{"num_hidden_layers": 8, "hidden_size": 448, "num_attention_heads": 7, "num_key_value_heads": 7, "head_dim": 64, "intermediate_size": 1792, "vocab_size": 8192, "hidden_act": "geglu", "norm": "rmsnorm", "norm_place": "peri", "norm_eps": 1e-05, "positions": "learned+rope", "rope_theta": 1000000.0, "rope_fraction": 1.0, "qk_norm": false, "attn_scale": 0.125, "bias": "none", "tie_word_embeddings": true, "parallel_block": false, "extras": ["capped logits"], "init": "orth", "init_std_qkv": 0.0153, "init_std_o": 0.00384, "init_std_up": 0.0153, "init_std_down": 0.00384, "optimizer": "soap_variant", "learning_rate": 0.00555, "lr_mult_up": 1.02, "beta1": 0.95, "beta2": 0.99, "lr_head": 0.0134, "max_grad_norm": 1.0, "warmup_steps": 200, "schedule": "wsd", "decay_fraction": 0.27, "decay_shape": "linear", "final_lr_fraction": 0.0, "batch_tokens": 131072, "max_seq_len": 1024, "doc_mask": false, "train_tokens": 306700000, "max_steps": 2340, "dataset": "wikipedia_en"}
Each number is 500 + 40 x the weight over its row's rms, rounded and kept within 0 to 999. Layers, rows and columns count from 0. Numbers have three digits each. The size before them is the row's rms in percent of the matrix's.

# layer 5 MLP gate, 1792x448, rms 0.145, rows 1232-1273, columns 112-223
104:509499495471433459465622543557506453510465480490513489431487473512544513478495464547489590499450541570443479503487471504489525538466461461432465530549565465474470439546523550536480498537536432539453534452483493538463503486503497485485550529540555495519511466429466476507482468468433452491506535494522454519458455482526419536422529546434
108:494486496488513525477522470562473509483565527553487431472510575450525499487513504570457493464428469552520471510580468459429529511526493504455517474498503520532518489530595502470490500555512482435490519463488537549488508530445572527532495591558484487510584532534509474479506561531498443497451564506491557516543472508498435534519521559613
094:478461525451441504430473478485497514498492479490497506455423553554541583513537508527552531525515516459523574522514482540468504550492512434508372499479486492431516496514496486502501531558527512542532498496474465532519474496546523464496471433535505478550469516495525491486537451563625468485543475507494476468518524481575436564480517490487
098:499426562494528455572514464538464545581479467480513497508521457525429514479535442542611496447475497443517518502549486526497512532504513413495542484395480500509424427450447470451495499515517537461532523459521494524511486513468609496538506431420503429529517536539466476493490478463488465523536527476510446483506443507495482514461530467489
098:503540468499476524506519425477505565406561476472477537537540496468445529487467507544541421522517573568462449423488536481489442480495500556474585543437538478453477511512556469591438551571515512549529481588463502547575518468482465559523475479547495516470548516576464509494569440506511568396495512494601539512464537520448571512515500521473
101:505477472444499559552488528534555520510441542450555534394433477470483519428492387486566475527482482457593541530516566505475478456494542462473457510518515494514496531509467526510633497544498544485556476510422509406479535578546489539436460517509519445517492464543507514527470460486521477481556531556496481452509505529514439485486559536465
094:498504431445517528497465461494562508494528513491489533521528474479457444510558418532616527538558545395522479589496515525478445602402547459485518513505469535503525486521514456403515466588529554454521572498563594460487479524451524544540494475523532511491566549512457381517532472494538529521490568484536468509417486439463500562491509548512
095:511540553470462510509533494470524523512531589482523468528548560529499554464563488492513484569449505496522527490516520547455493522488490480556538518475500547530427582467562416449518453432585534481411520505505506519492526461498591511463500474527478409475444491525491461469509459483430522482397504486468520489551524476486465483447531454509
105:550488495486557493530446538497491551553476478478500515511625521486544497466496527517610561402547512527463450464459504456503507519452460444483509416513539470513515513449465554466523444479547546526516537577440577408504435609470517488467491438431519574513545487508495543545477494484502526526549514527553486523524503544564511480511449450523
092:500507517498553470499470524602507557583533491479529463519502469556483575556453546500490523503503499550447471516482562491442439490499491569503556509531494551477510501523467489520439505466488480490521526482489443463571487416496495445514506522471467435499542543455510517467492532543510572545483438564485442524584515554418492513484457456571
096:559490545443493582506443525454446514494493447476498451454450594446490454504486431492492505526489517488433523424497575578460553556586487464471514501454464519457580500491514453471476534501501466496500541482435550548490490488525423494499479425527502513466492510538416456507573556457459395551509563470514497500347504479547466478467515389483
093:503487524513495581567526458454518510515544467449464475534483476577512514457554486413480520547558538490552483488514571609461498473547524449511509524493532574507503566475469511508477489475418492529464569587492411484492432501531624525458478478511466525472468532505497468439512447506535504582468540497439538490540544464495564489463526481490
097:494516467434555520479507471494455513497517488560468476488561504448496502469501543489566505474489501456499473480502499448573533427619535472444511424523530466462480476558587533490519540504484489520454536519442562460458521542494497469576471546476521518503455568409468464401533556478519463509574473491547504462442454508398452467450533509542
099:552440444511493480452393485476571442524454533459509482489513508553513491488494536480618470531480564466541520504486473455560461516490537400547530491453519480488552432444510551516435533501386474416515525540505497501572445548499560452461551472508513448546492432507480522480548492457569461478465549571530470465541495586514457608427552484538
096:549459509532518555508505513461535419504615540487429528519455509429530500461538511505519468501463448541467472470522576507503506483565557500487537506417447429442438516506518473485528500498527428514499560529487511488528503470556621500525556563412505475478499520487486569420482488511522487534571497450495428541479499508565463447547471473492
104:517493467540491534530494516543497433520460486458457535398489389423512579454440427522483431471506501522466475511436467461505571546648438409498503489467455478470531507471435519480523456440514501482493515475498483525533510457501564427495512529497512500463483516468459532452466523466528473449399441488564510474559495488497540430536480479406
105:441484435541483489524472553536443553450543484540473538504496445452503434511551507494552498475540516519461451497423504566493544514471465526546522439516533495533501495479516456461534441567520510497508471427511466594516467490532444532502483476466452559529481522517557457573400539496496613446545536504522523499537478538459465509489464427487
098:497503423451501483495489497475489467529370458519454475456505523491480499529504477487521449554482515531476528491495568506509515346455479480472536543462454498509566511501462435562507471475434521503482561510498494508451508445479517510561472444467464444521486465470529506537552400424477458441551524637433501480465502519452519514518460508480
101:546443504528501457533528551493495516474552476534554565492563450443509471558526486449538566509547538463510477520462514444574509560522565445536519476553491504386575473517515582545534491493434542461474560545532489530490498567484454467506430516507540531573551459514431518529545558533468508548484474533511496479548563501475453552539504538477
086:482447492474507519493505474496543485595460467486460484540463555513489488490543425508555515483523522483588533552485564567455451487511511525517577525437518532543487496495545536526551485501536534564454592509540556547484475502456489527553469536477500455586559457533477449489503514485423461466469555516531515469547548531504527535516490432518
097:537477506526528499486452449524527500474475490505493520491540439528491522485482465470454529552529539585454517446529484527505496521512570507424585505369561493525461501454501577459536442531485441439487473514530497491482494482459532525507524457508529496506468518481500485438590475535579506478480432540525534512482502483494481539511544434461
097:517518506507531462532524494467475518449466521436488572496501446512474481508542540440569526547488495528456493488463518502540492486556494518470475524455501443386537493485466489490518556488494520541420467479522467541437474423475455525555550486492538544476519464522440574481466515524500486513483503473557445541508504501491497534470450461534
100:448466567489448469475487499490522465494536525512456472418468479570535538538573482551525366461472453504389554420434475507497493492482505571491512502464534478537487472451522476494561512454501535489494497472493517513512585475534467476476599494468519489524456486560500487548477468444551477526474518494467464508505463492497542470463568524502
096:528507535529537523498536526495487490494452488531550465483458489487480460460625499495514503502519551546485449430464538428529572421493547536530515515498438526525561430549607427426544466482475480595490493543490526490473512510512487484509487503416524487563518470517487511512460531528484503515580537553562518499514517480434483515472491525487
102:488521478468484528497451589468497497475534436502527507473431493537498589513513476466480539500478500423533471517496536508547438412490555492482511391505435464420497432520469500532480515506500482507534408492456515552486426591486491551443530436569566514476495528500544470529490556450478447524496519496545533478511518534565456450485455444527
105:453499537450490531548525478573543428505489528560520457457568489452540486514565522462550434530556462514537498493441473498463419480422484501458509459492479444519524581519427475517512484522515487533489457547534482573589468545503474591568491509515558468483546598554509581462470517507453477500491496533494526554433471472461528434504544477538
097:576438507444500474475467481489516450560457441463506449560569490462512565552466514465507527513538609471528571535481469473454520499534497494477578520426491580494478483472515529506354516493475524459477491574474519495465513500479508448579553605459542534502509513514527584508477538482518500543544482518462460524550544443458437511492556476489
098:542480522523564513522474495501490602554482460464498561556425480426460508456539520535536449520487535512460512508520518499524548502518497458478506494565451534467465567528503504517464560457428494534468496511501482551447516528563536506512505504566454389479524476394454504519415592466432540530445396450460489385466448435500468502570561484418
106:488476547502551428447494464496525438503489576480513547497441509496459451512465535490479501524402516489528509477521493522514596558561475531451493550499529463502538441483426534551579486459548537564480487556454549491438516623454511418448462511496551528511495532516421488443509523528531584546592423482556544470559508508497545538530487533547
095:479479542479505491494484520407493429468468547452487475542498504495563531483534517440452547478467491502452477521501473486488544481520514555510501529545547500522486483510577522497484622481586485503483577453412409501526482584513515463472442446537403504537594585509591458494527459509525544537437408512451450539502486581503480438465445508554
106:436567514512487527546518522491462520511498415450466491440494463387434515547479511538458508514548506506543456491536545562469496501540515567537448484514453501574530531492432532556582473449478491476445523491564521457501438470459493507481469514457469562552461486521571495536562538511524535518470452480527468443469494536561447538477552499491
098:484540486459500466495454438528502467548472523513489499497494537477528512435517470491491493516501495510521488509486509385439495512526533530461498536456548465545445562426495468490465580454527534487539480514516420544460502596461604474559540448457506487487494487416492473480489484461551471548508535442492463502514489446597463544479490546492
097:522516467500515477487537514444579532441496469510486458507532480535489468485568484532520533519477480547466494438500475557529458549537490528438506474455499492552450509470536384559535501474412442483536536429510543496608479537447488485547455500492402494523533474540487488547499495501553453505476477468515500560481458548522513460540482434429
095:481472476510463491458441568493520437518557517515468544461543540473486555468533520488528497522551428547477559434442473494404466513560450508485482476505469457448514517453521524462527528527448511544457454452477504460458504468445424462493391592444506510529479409470524507549537485495459429490525555498573513543481515444495523526513484421481
102:486534504521489495483520483514490470532614513565508575542492471485570516375501510516467446466451493461448530518496536470490489454528427508455543531515559544564425537435574466539493446486490505434513473526506448479510506548454494439480525512567465510433532518470477512492535487461495474461424523508485478492493522547513531514454468517494
100:473556565507498542524444521538498488553487535502426554504477537501493491507430396484501571449514560507507461519494477483474529435482500483567472482518497485426548523549473481473495449479493487500447467511470470528453491509426506534490498479567504545498450519535505467483522516493489471396499515503473495516560465522587438504442383499603
097:463536547515466497473513461485471511562500497509542504551442454531451489484557500508522432545581467500450473522536442475575487539514436485534517580463479519482564461524441479440534484393494499469548444507495529470534466492557489473525506586486524456450464570418545504494494515492533501445514514565455505426522509535510498494420511469516
100:601481554504511538535431527480449447475483549535501515528461474476555548510519484478452483499488509511458586468459543571473528479520476473457477474554559513433460471495528510536511475454521485543474471500569485550496505501488504519530489528475510554484499525541497432569484519464468504478527544533480591517466539569535567453463452489452
092:431518498413453498498397517493488498430454464514592438500475532523535482554481461505443482493430485471496524517479529500490466486456545457466457529440504440502486452550509511509543485464562481516490537457537518497531552470519502545572436529479481473475516591513543489499561462506546550417539437516492451457466492553459510512498497445533
100:499502506429508503507586432478421455430428524548503493493458493527492453503458455551484536522465471456492500507524465499492504436476480390547484470456511450494449488483515512500491445508546475499551447525481513481526520487486456501459515430533465467432509468533477527569546505430477559390552521490523566466435499438429503491528516472515
096:554557424476446452509540453491518493473456556489534457450530595423568532400450496476508472467467500559479491406495528457584459497448523489425502506505500452517505526523484519559458543455463525489488436510422519452491508571485559449462473569492473552511494524427451512494493436468519481507452427480503599505537569496558510451504479500470
096:463479481474523526434490506480455465489503495490459464520522478484512493464518562530459483554504497467510563479572445516515451517541520518539504519487471522520565493453495505472465426493495421545519496471491414458511396466495450503562430501500529509436533515530509469558456548520431442408558518508503521396580576494510502501558511484562
# layer 5 MLP up, 1792x448, rms 0.15, rows 1232-1273, columns 112-223
106:486464509493515534598477470440541419451582485566490483452512432492486456491427510496456510493504509434534484506501499530559481479519497508477519417485447496420534527516477516484482528485507515500479417442525426442538506524545508482526474487489511477498487485503520383455511527511504491504460494547427551473480434554544556559571586484552
100:597547462504555454494490474422565542501522446476534477496495520521436561529476489429512482487521466458506465508534491488484490467615494501455472544491424549514549537442459514509481404521531498424475491507506438522513560496538502485447501468472500535463483469506484461407492498451505505539565481503550513541476471475540486537441519502529
095:516535469437529505478503480601514503488500499495485626446511520538485530490507441517509517477531452503473533503451531523474463460469486485498547499457528520458464478508551530553453508493479519550469548509504540489485521556506488475521509507619516510543521515496453461461522541417485520475513534538447464484454458500551444467547555503503
102:573547479416467426461515459480473508561469535455499474538561555474499510528543504535476534520540595467523475447504498470514417502556511420534524542455495519556546465523602496555529492511489493441537499466544473463445489490487476458589568471498570468471467439502483575447521530570516469510527477468543502555526473492471475584491519588474
096:498513499473604557527530525465558527474535478536484557502540463483535545559484468455546484442462468541459406538564502499514521521453492571504496486464509435500439546467457432428552514407454427500561500581484433533419458522525455516466511535534436541491527566515557474474496537450509508521599525505478433483436492501436546499421479591482
104:449492474473518529420532490473500505450550461457519513516465436443487558477489527457471528495461488522475515511519552528511547519500520587548583457409531517496456490456415510396482470553470485513552511486463574524468495547482481536523487520494481575480508517499456498485539419496578503432445468507442502474470519479529568527483486562460
098:429445533525479510467480504572504518420561500423492492522476540476559489494488481548461519511484471518517478468500515555525425491517512474502455565524559444471482417527488454469531441480533521570567476535544506526479521478499540483547490548445502486517538480553510466487495522562484571463496500504469429498463567492550491453474559432503
096:498531524563464460454462523453553512495474483542521500567552529458459540540531490533593496478515563520525478462492460518560505507528524471503555547500518458454507476519512503515504526597503508545491505491452426501441593452466556476461435496516528457574510543474553449469519467516518510435553443445447498481508562520530513459501444451426
107:461575452468499453553521549439533560520514520528552503485517565505477472501519416555482510491538528474476520532434522522442535527430533471511522529552554486394453518547509499564521514487429590505542515577432489476532525467560476593561433434504456493507592549495502504460472547546563517506489545505545517478483468530490441602517489403479
096:480495544513502498531490536538462488546532546408511486441518532563455513463544542476562504515536442480520494459470498524454462511504509535521570465500475511503550479464457528458495595459428528499465582515496514473495475503460488493518530493506473585470447460521525511560561440547506489482516450421496478525507534577505467508494478543573
092:466455516561528448498511531583398490501545547518454586488490493492510475485460491474482411501550580543564472591489505517504535523465538512408467566442441540504548570572508487506533434481492528518530441508488527512512538498533435493499513503534511435552508496517560523536412419481552534500530469476509480499561529502476472529474574560492
093:460467494460472532511464519454506487479402503520489478487479594532427539534493558565432553447550567539453508485558488508443476464491499524440501505516564447502416521505521508478490536524486510542479449451539529513551527536552454447529454480486613496462596407516440508560501611560489507448578510522490474521495472426480485551503490539460
101:434504588451507453554492545449487467506495450586482565451475400529478547506573440485510534519520451522450507471553459560562488412436533522505519513549526503430437528463411532567591477481483439546569461526451410519458481524505483464508454516503499548545451442573598528488516434527507472453482524442436534537476409548504546468497538475482
103:490552489433445515570483527464501451493521456456515410497478523459527604558424477494472509525465401502579423553459465513493516513515504473489468544455445531462493516574434506451542486511481552443537483546453527531494519536506557516426599553535495490493563494566531534527476527441504524466498479506577526548418469396450455537470478516486
097:484508507437480551491494580508491491511552519416449465545474540468511569474487463607550477485541510437491584578568507454494465389607516473560496527470490489484534521564516504456555500453520503529472550485530481450472516449514532498465580528431474495589446469507512494449489441463485401532461439507499385533519512498556439559562550494466
107:518524517574513549487468475491482541522503513430537545587535441475453462488526546530457505462515414515491566480466480495497494496518491516488496508419517479456505448451571457554491457533516532587567538450494520529514512525463542481493452563428517512443505471522517518466470506479492546453520492562492531535500452543504519473482503522473
108:533461499472512542527486553477504509539518495546487510435533495480482523562515514559436490458521565522418435525500428516538544547474429607467453439472520496504524539523489454466541464591542561466513505470554516536532496441540416556523514497501491538498448527519534468500457513505454543521585453523495479433478558520448476484436503500457
106:477557547459492557461484505505511426448549521453492510546484512409498463501564475524481552557485526571474530570543523485494511500523459527539471495509538478453486470477515512445586490554458531569528523520558508499485505497450515486515466517498468534520493504567457486519493565559522569507482436493552458487585497491533486441515490435508
101:484445499539541493402444510561487462570544468498509480515510543492504512514577438542527500500429513506542507519546462562486478549514501503465469536498455471515439448530533525500430535467491452453506551422534542541506429431484563480511504438453481566562491455374518460484530461531476468548452502584510497516492461504490482561529523528489
086:524496594499488471493486530394474556459514517469470538445589506505533558497465529456507564521507457471515505522506499446541518519681478449478440470504518483498525518435492509526480548501488475501521475434442525468472545477495495483541561484489472544463494450497529509517472615519519536477487490462522442533516507520522495437481481570494
099:493577519486507444537514467502472453505404480474499507460525554460489497503552482535498464523571558457431506519504483415463565547446505487459533467521459503568429477461559464485514566485488469429491464564472465466448539558489541522477507491512532506559479518497452500518548517468506495443493500440575528514557507523539543562552505496534
102:589518480448538555515503540494506430520353491501485397534491486523559521529506547568571461442471471525528489477487527503477506494504489485454435417511467459545551475584509480533396469483511501501467458479514450535530529559456548506505560510554478501550508520525525573511446512522522503554592484433438472496481509542447492495579469515496
099:554547515497497549485472539506477549510508492459496564474561584555449527469585514408450537528527501455509490455508497486479485422426520517586508493483531541480512434578548502471458459578483369495648532492499456496494423499487535523556596456508520539537526540525501521521530482562438514443549494541466490533522496514543462519555438462503
097:469494499465572507443520561487458544529386511505498513525509529492483491441404456521495532466480527408498541496520541531556466505480506471524501426515451495470493491459554492380488502499530531539431486482480449532504483470554451492511510546485488556493481510525477478518507497508503521548525563467446475512501399483501545462542500504571
098:479514532481545481590436508480492510560517503546520525474536506565525501557522477507470467504517492547488558478548497387441481534529503566570512543523559518527505537473552504453494501494573470520531525550575515448438575433488454542483500457476464541563497541463424578512443509487558579508474496540442530571546431483499510493430540546466
101:477442524469491479481503462561537462497464526490461482448521563526506479466564425510527432542527480509468417482455548521540482558501499512478542526484558452534598529505571436478506474435571530431517509585549517547441472519501507518459502472532478491460477532535604531471491493451496427506512490494452433540466498501503543457532473477548
096:548472465450444484448409487481501451626440423499548496546550494417517539564458457430525515543533515495501537475498522529471516519510497506463569480526473551508488487458504470497470516470508512434448479558536558504449473480509539457557510539505522519504447503473466576498451538499483500507535479511457467499516492489484478495499540555501
096:416456483467530512471459456539481537477512470487508533511467558440521582466531555456431495508501475535430474491491559531506458514525513491504458433457398482545518499583469497511506490447505507446551460448547569553480518478519571505503553480508476511453489474524410474525515510433418519520517470491441501561459510577473468488476524513499
101:479499528503549514489506461514478545560545501521595452494509403557572482507481486458513493545499470481457485504493639493515471513576516556412522509454562492504501507527444456513476475474506415550534489502467546533511435504554475468505539546443527510473489515530514537541508569486471471478550463508522522443491453503387501529539513508503
098:530552454477477457427533516481521521456545527482581478572552520488486534506545554483491541421469493527488472519523547512489478430570465474506546520486483500476549510543514467489490497470505520599496573456511466482553394500582466438448451465491456473493544512519500514533453491476545458528433450552525481539486427489495529494474552515501
116:505485462511504461589511429431485536468532524542534542522480492471517399477473553604518541519489480491478531444495530561500515485456474515505478477539452442574558492529534451510440492451561459481443510492447483579546572562505437489508532456518593473504490486552516496503454473544471559491484503434543502460477493519466537589457581493528
094:558472481553516455517490492466471556488522531585427512485476415504465511421459505601573517491395531511475511561555563505492526427549508493579441494515486500538448483433445477561498570399429571538568482451498519464457554548444483521486551507490535530433525471451497512520442492480484483545550490487536499557444478475505505548479619555537
094:470519444547508637531450476538474533471474490460462517442454484506489570511504532494442479529412486507462471445512526486502552484531543512463465505463459457557517444503488504595516494456468535500589467439474525463467483456448510563472565506511440507522486506487541483508572463488578505542471515552508544387464492543451556529484530553479
097:487524563513481502528498534452530532494495477556524448465375504458476439466455464523471503525515548471558505559555498512446506539532493495515556485504505574542487440471466420466476498528492497526545549584521484459473443514558431554510532516506451465485471510564474453537472598490514546508482455443473449413477539552558494468556435538432
102:496460508486523458495474514487487490474463490439447488456531500497486509509510455511497459559492521535530546524458483490448478514441446491469514475422613553523500512447440545493554555463489478479525463567525550486523515503532505520560511468521412573525428474527501504484514515522489489494580455518553527504501510561433503466552505502579
099:462464531506511539537495528520448556525479460537543580486544486529519501476460445567481474544558511449461513483466470473478497528493447493563560479464514492461519533550605516520516477465514501507514507432544524542421563489488487530420485513482487550461442526469554535442457533501521563463534488457480540478502447473493499434454497459505
098:481495539506447517485394545564472534471534486495490472461521543472454437554436490533509553489451543497576453500536549484539457542493587549512519549414460517628450482536484494510450486571463512511512464491511478484555546473437486557544498513506489522493511501484580386447548474578474490453496533481556503583527449482481458562592460463523
095:486508542500527497516506501523457494532445437494595493495457504614509528474529573470478560429509559488593563534525535508428548525462541506431551479470546396490483477474545545545474522467509448483363536540456427464449473472480497482455502529514477485451520474566488511537533526475484516434477463521522471546518456511500462510523525509547
096:506520536471512508543443533555576476492429534502539487551459447434538459479514538534509450500490522451462504516531433454445492490444504431496526504485565422544514520508581494555512451424543586499480473460517549515460493534488418555512484573496532458540558500522512465516563368506493463521510462491486525468505447563480517507402536473482
102:576537459466505467485547433514471469465501502498577488446500526509529500483511551486525511455447576550538534528506422463470511543516517469523424526551547572461458528457505537466505504414506473483428466530543525518485501482534553521458460497478489503491452528418511504516511495490430476569547426583562511488563487487584488435496437467461
097:489534518494544450520537541605468455558548535463526430467553608415529558476484484507477511526572539528493465505543482457489497466487495538550518458524473505476449472569506478466427449555495508493549495547424553463463530533519501503485455477480468516464510463468458447530459530496503456517455473533535596531486535634509558484569444509464
096:470502464456469461515449575547506561535467511497521452462532469469496507570500492396446448554513399451538562476518573458503523445537513419486504569496521484503545552490519451504527478550505506553493552435514435489510551490496528491453526466481503489511479564441448533488459522495447420477486479467432494561539525489548494502536476505502
# layer 5 MLP down (transposed), 1792x448, rms 0.138, rows 1232-1272, columns 112-223
110:519534450508421522485543562601484494416515575512443470486464497497509524480442425492532513469400546463494505493440464497587519488505419441482532520460517516475477546526525533484452438510474551482470496519535523520491495490448521530474508501524476512509612498517548528502521534520462446480416479529528537561456493462523480505546499552465
097:540496476461491460547507519481532472503425477512528450464549467603497540530497487508490514589517497450492486555495516496492576532483471530532534474565566463501423457562534586523436512485514431520515517518479506588509416478506459539449606500564463539420490517464509485489557477518449499499505480506509453487470591476498526465454539520413
099:470456470574517504445462484518473520516478455541510480581544491459516569559485531484503520426456499461495468532475500473438475510480475472515488463516513588459606425499475468396544537553450523548525541459527456524543447537547524426567518575494596529444572524503601487503469569505501469508531496492466549499511549499475513469526565472520
095:476440553550429443490495537462487453481416509459521462477480412528493576469488513435510522482419457512531505534497491500503527501516405468424523523510470493465429520484394542499461552476551572505465481530454485463486426478420523555464435498476489486512477539523560439432501486456423534510456518465479498509430503513494552429488479435480
097:497526530555483438514502550543449494547490543499473504471576512514516482456499420522450453483503514442541573430524559549487537478542433487485479462537530581530536482523425487622554487568550495454391493458551492580461466451471496457500535515461521477518487469502509444488481475532501540520414539487472468579510542557602469464487549435503
105:531536488521489562499520544552452525536497555493457475503479567529513554644565465453564499506514527536505483524503440507495528471519477519489512436427499500521539472622515472469485460492441513495512507488537485469537513511450478451535549510608449521568499424521500418506540547485472441524486483445555466503456502455439462453541463498528
101:464455534513551541420575558540455526485473474517508473470493574542495462541530514533562485423512460492480548554549530435456484487514509529525499601463450576535521551539526516526530446510467469473534502563537516457401518529544426451488502462556490508472528471504516506503510523495540557457520557525455571554596569544520530534441506457450
098:485574516503517468526473469526565499500534523500477436456518513572552521529493616524479487535534515525476452535517508437437500501439455504506492442548429583632478514507561469404472487369509548469469496444549520544518516467552517553479518551530497459462421444499513523564412483547517470522463527454580510475518501483528479531479515557472
108:490546476559429501431507516494498526551488532533445478506443491477436457556450525470466530563451539492525533486472519528528440402524601491477545543500478554494512527501423451481541522541526416482537491430533413607446453524473461515482535514447456437497520469509498447543470472432464521502479488480459578473461455509493539501525470541541
098:512485419465462568538527374486524476429510474516471484474531560482542495537470477511462524449467549480549507505515508521627562464474543459524465559531511505501457515489570521501557537561511494537470437532484501547493492509517514506500546466527501532552494513523496487469406605478445479463514493507553480483547528456486517477509550490406
090:527453457445501578453449472454493531534518465389506439516545586493593500511512460560501521551499455490465521486528472457441465522526469507506491523487497529505583546517465410523433542532485456480461530509519499512477468487442521505491504411504497528500455459509403425498525553514508488487518586472471485460481443537445493481486499448527
097:566501530542487476529523547465564492451531538520451458487519480494451439527511447510513438591486406529505556532503587504497512576496454503554506478461459544510544425467520514435485498463438515495468497506540492522528573497487542469500537465517435469528438484526493492553466436484543474478491476517445472513499467560560539525430494552515
102:513534490534469488532539459517507453565465502495514532560512544488497472528507510546540474488464503556505491494473521496473569545528415531457469527408504489565469456502507485498449476565542504545435517500553527468567544472491558496497486450513497517512563550579430487499543509572492532484539476469564529529584478536531578500457527453533
095:485455499458502500485478452538521481561431521493530477518499479517516508532524481454478496479508556465447511484557487470493472452440483412515527506541510481556517508467486546530462482531495514518519491558513519466629483481528531483495511459449485501527484471489465512445564476482467514507453565484528508533563510427598542557499435473474
101:479417535505528485537479493454499458557523530475492479530482522506497501527555520471504543574514517479470533540497479456506539566525514495532503516438535496516511481509485535589486531526453555475499473529384474493527508467499546546464577440457446551510582509416551521461529576510505538458518510487602497478520445494442419486513495489411
106:404449518541516536502519463518523519538534523442486477523489472565503530440639500471439495508529504521482497551552503498585540475498542563566536517502487507525479428447507539462483451437451513566472508595462508500579489483460513525526486499462490480517535477496592473506482417560476511567536536442526452492453533521549444576484585439536
109:512546542467525478505473425417547509478530549492490406502532573567487547490493486513482491502447480535534459429539549565520486513446499553535463489497461449524510469452488409548433509523555490523459494436581481488507534475536557407522506522414525430528495449551463440489503499541507465497515504407489499479535451529464416529490506536484
109:445511540536489476556529501476503524522468509490488490469493511559455546502490525501475467523451505515533490473443579400561522479524438569497520515512459483447478496445567535425527575521494607508485510492517500483456459587509525492500502548492493497407464551540524516485440515484446538542466491435564427523528516615513489488496523516487
100:539530455471557500450447552498469495441445508555553540443504488478472542560441496481512478493485468464546491576481479531502552467505472450464513457529501506433515539480496507508539503549403455463453510588550491519448493543500408453534479511557539515555490553549489513596564519552471508520492530476508529460528502417469462497496483529496
096:488444511524506532503566441455398523576505474487444489421506520459553495476569460488577532555496475532495424474513538548592505409506456475481504476480473484541532473485521490529547499453524553518509509496538536486500498526523466490456457521421485513449538486578491500568417534483553472497515506558557531505454526572460458568535513473484
099:523527487473518529429506497480515542435526482491564479488489460455501509479490511426542550544518486621490529504450504517521541512540518518478472519519589572508487471489447506477532405449459562519554497486532555527482459418545389463480505516554499451520480446527585491507474479547525464519561482525480465486521512434471480526521490497493
096:438416489550450481504486495506468515525586513526487513499494514539453540488498440463486464535503513502526454530478449541452540506473555408517501466487478551539455549446564533441600513530453582506582553450506485489440479439544482525481478490495577531463528497488477441460534524524503526460460499515509587457466525477476491520479499497531
102:412387628488499511439538556523541519558517521493520488481521417459513478526475518465459515572525465502519506488475476464500549522488563463485474528556477544446513569550448421547509456506463442509498497505567456500531464434460501450509499484471468530474481478506519487487448544490467511449528510514513495455477529441445526602531459551478
100:494480454497448547508525505479498478489534470516501498497425517459562439508512479438491523424525500538521498505507487497524528480468419506526554510470479497514474495486522518494566522455554463578569439533437412483510467466470508425526515486438422522517448416518507449463439566492457519497541508467596529544479549568454527457424493453427
096:494470486592460539450475474571474477511506480457449460469493539403466550533446461490539494478428462455477446531439552474539473498465538457510493406460527476464525561520487538466481554502473548461461489480480519586558499536528573531490447512586623495479518466537579477474520499502451488519586542535510565465506537505527460486548451487536
105:557504443552452488495484494502512441490468455499490569489497465434520448406516502469532509422517512526565495516486525507497515502418488565468529518441440545423484507498484456510518513571493475475503494467522467541583461475488507428513510547512429526455457514496488545521573486554469480498450510479473517452489427474472559505460522531490
100:509515540507520510427566486498512499470489577532558508459455470435516416448479522533490496503501456535467507470549515544534523458465500484569453534501527476477576520528509501481457443538569491449454497428514488471559505512464433520525409458540502433491549538537449438490522497454471481481499520478519532534437480504577528515476415420521
092:510523479533463503451531489498475533534444474498467503488623505486530534518483497475465512558442493429513476524434492471496502545463548484523515498557647489516542529483506420495474481522489475478511515503508512450551457482456444488450516555465508487533454511512560470489546489493627536561499462573533478542498425486508484519531528549498
107:455466500501461563566547494475448518515502546537452504490552517513491470503533547536519523562552473518516511504457490515527508496500502453527538493496491557521491587502542461533480539498463541397533527460569539526534547454480548488557513509503461537532480562419510566486489534486548444508412569473450465526500543518477492508489494526482
099:502531543550489483499454486491498488564466555530539534499462506498477498557513420509525485508457490523483523533476514472498502522576528510458492540496509570545487533591467482519510504507468442450605453581477572474499557558499451504536497512495513496461458532498492553524533483474549424424548487559541542501490503445533549534487509546510
115:459544531554549545547488422567449541613534487438471504522480507475498465512491591459521525442528480524509498519490545525457500503522477585522545522478464536442495568416519513502535495532496523433473529546505541462453487454477515518474519471477497568547505531494573454566482556454497518529459475492504427417537518503479495540408572523456
098:493512473548492468505510497501407456442497490445538433491556533585537467488443520537515502474540508520493484441469524525539495474511502471550516498572528481483475506500539493494483433577522471464489538509495587536607505467506410495438478516529505514422482494495495518569520561557439524459481448560501536514532540494409453432525427479478
095:459528512571480507501512527535483482552421506480513518562460470405516554548488491496574484498501505442466522540517487420450437533555435446520446551474548550485466475507492478413490544479490539552514477482454493512511497487449494528539508567409502439454467493548539503472506538531526462539463541523496520507511545481526564478473503429500
094:570500499485482551520512504509445409523502485477477548489521511526493507453477548400492512499586463493471446552506497461478469515486484497516544478555424486496514402631495528426539451500518478495490487496520486526593562456497476479536496526473476472525451477452572429493470484490470479531472567564445494545557450616507548507454491531486
104:471502393513487469525483563472479485444509470527478448498545543539565547433517480481574501482446533478535474494498554483536475483518502578574558503480506534557475490474529503483468423507535459493519534534539505486495493500547544464457554472506449512501494507504487469511497491501480514494550514452508511517473435394506483530439491494516
100:491442457522538453479470465497458511533569507454509449550521492446515559548481489490508483526498498572514517452498522521535446452514492562490479331454520574467536488514544423514492491499481502483426489431538543466527442574587549468555476526510451549540467465466501485501463420440460532458534521467548517480536507467503566524484505539528
100:481487466513563516519572530484575461494539581541511481501446514596482529467552524421510489534575433552482534463467470497461529463505492502482569509516449518476458483482467489502532577431512483491465448488529515443437441557506489494536489544518568529529506531466525535508459471485447494494526511480434620506505587616534479472406469504478
098:534514532493454508531518493545540498496526543519473578472543496403500539568522481548530488522471450436443547485518436564507323566515455460472565506525508451483461565528469517470516471484483545554512529486543448551496563503472523488457450467556498571483520446479486511517461546459457464508485509520499512452458553492451523426423459509506
098:489526491502537485456512471537513546531440491502488465447539513548498457451473502512493480551498512468501506486476513547569511542555488441537514526491552596496514510493385521447463594504501492479477492445526537441549517445502542529489475557539469475483537524510527490473538568478541588473528430449504448454490519636449506582454475481517
105:481480485473450531515471544503542488513430468471449438541503549490498489512545505522527499523574519519484477489482507537451515487468558529511494580478507480536511472530474455563435560478538463494495434488525472449529487553454470556488484532490522572534516517579483490513476472496438552476483473493529497496477524406477442533474506522531
100:455440522559482502465456555511521550565477547517526488548479397530405536560435511525554538529483448469551490563491486523520509431494478506483471397505517512467493486473487433496487451515519549515491510519547562561513460496452491460465511518514503496476425524461508490536544514540430545521493525498550549484461480382482481487456497552549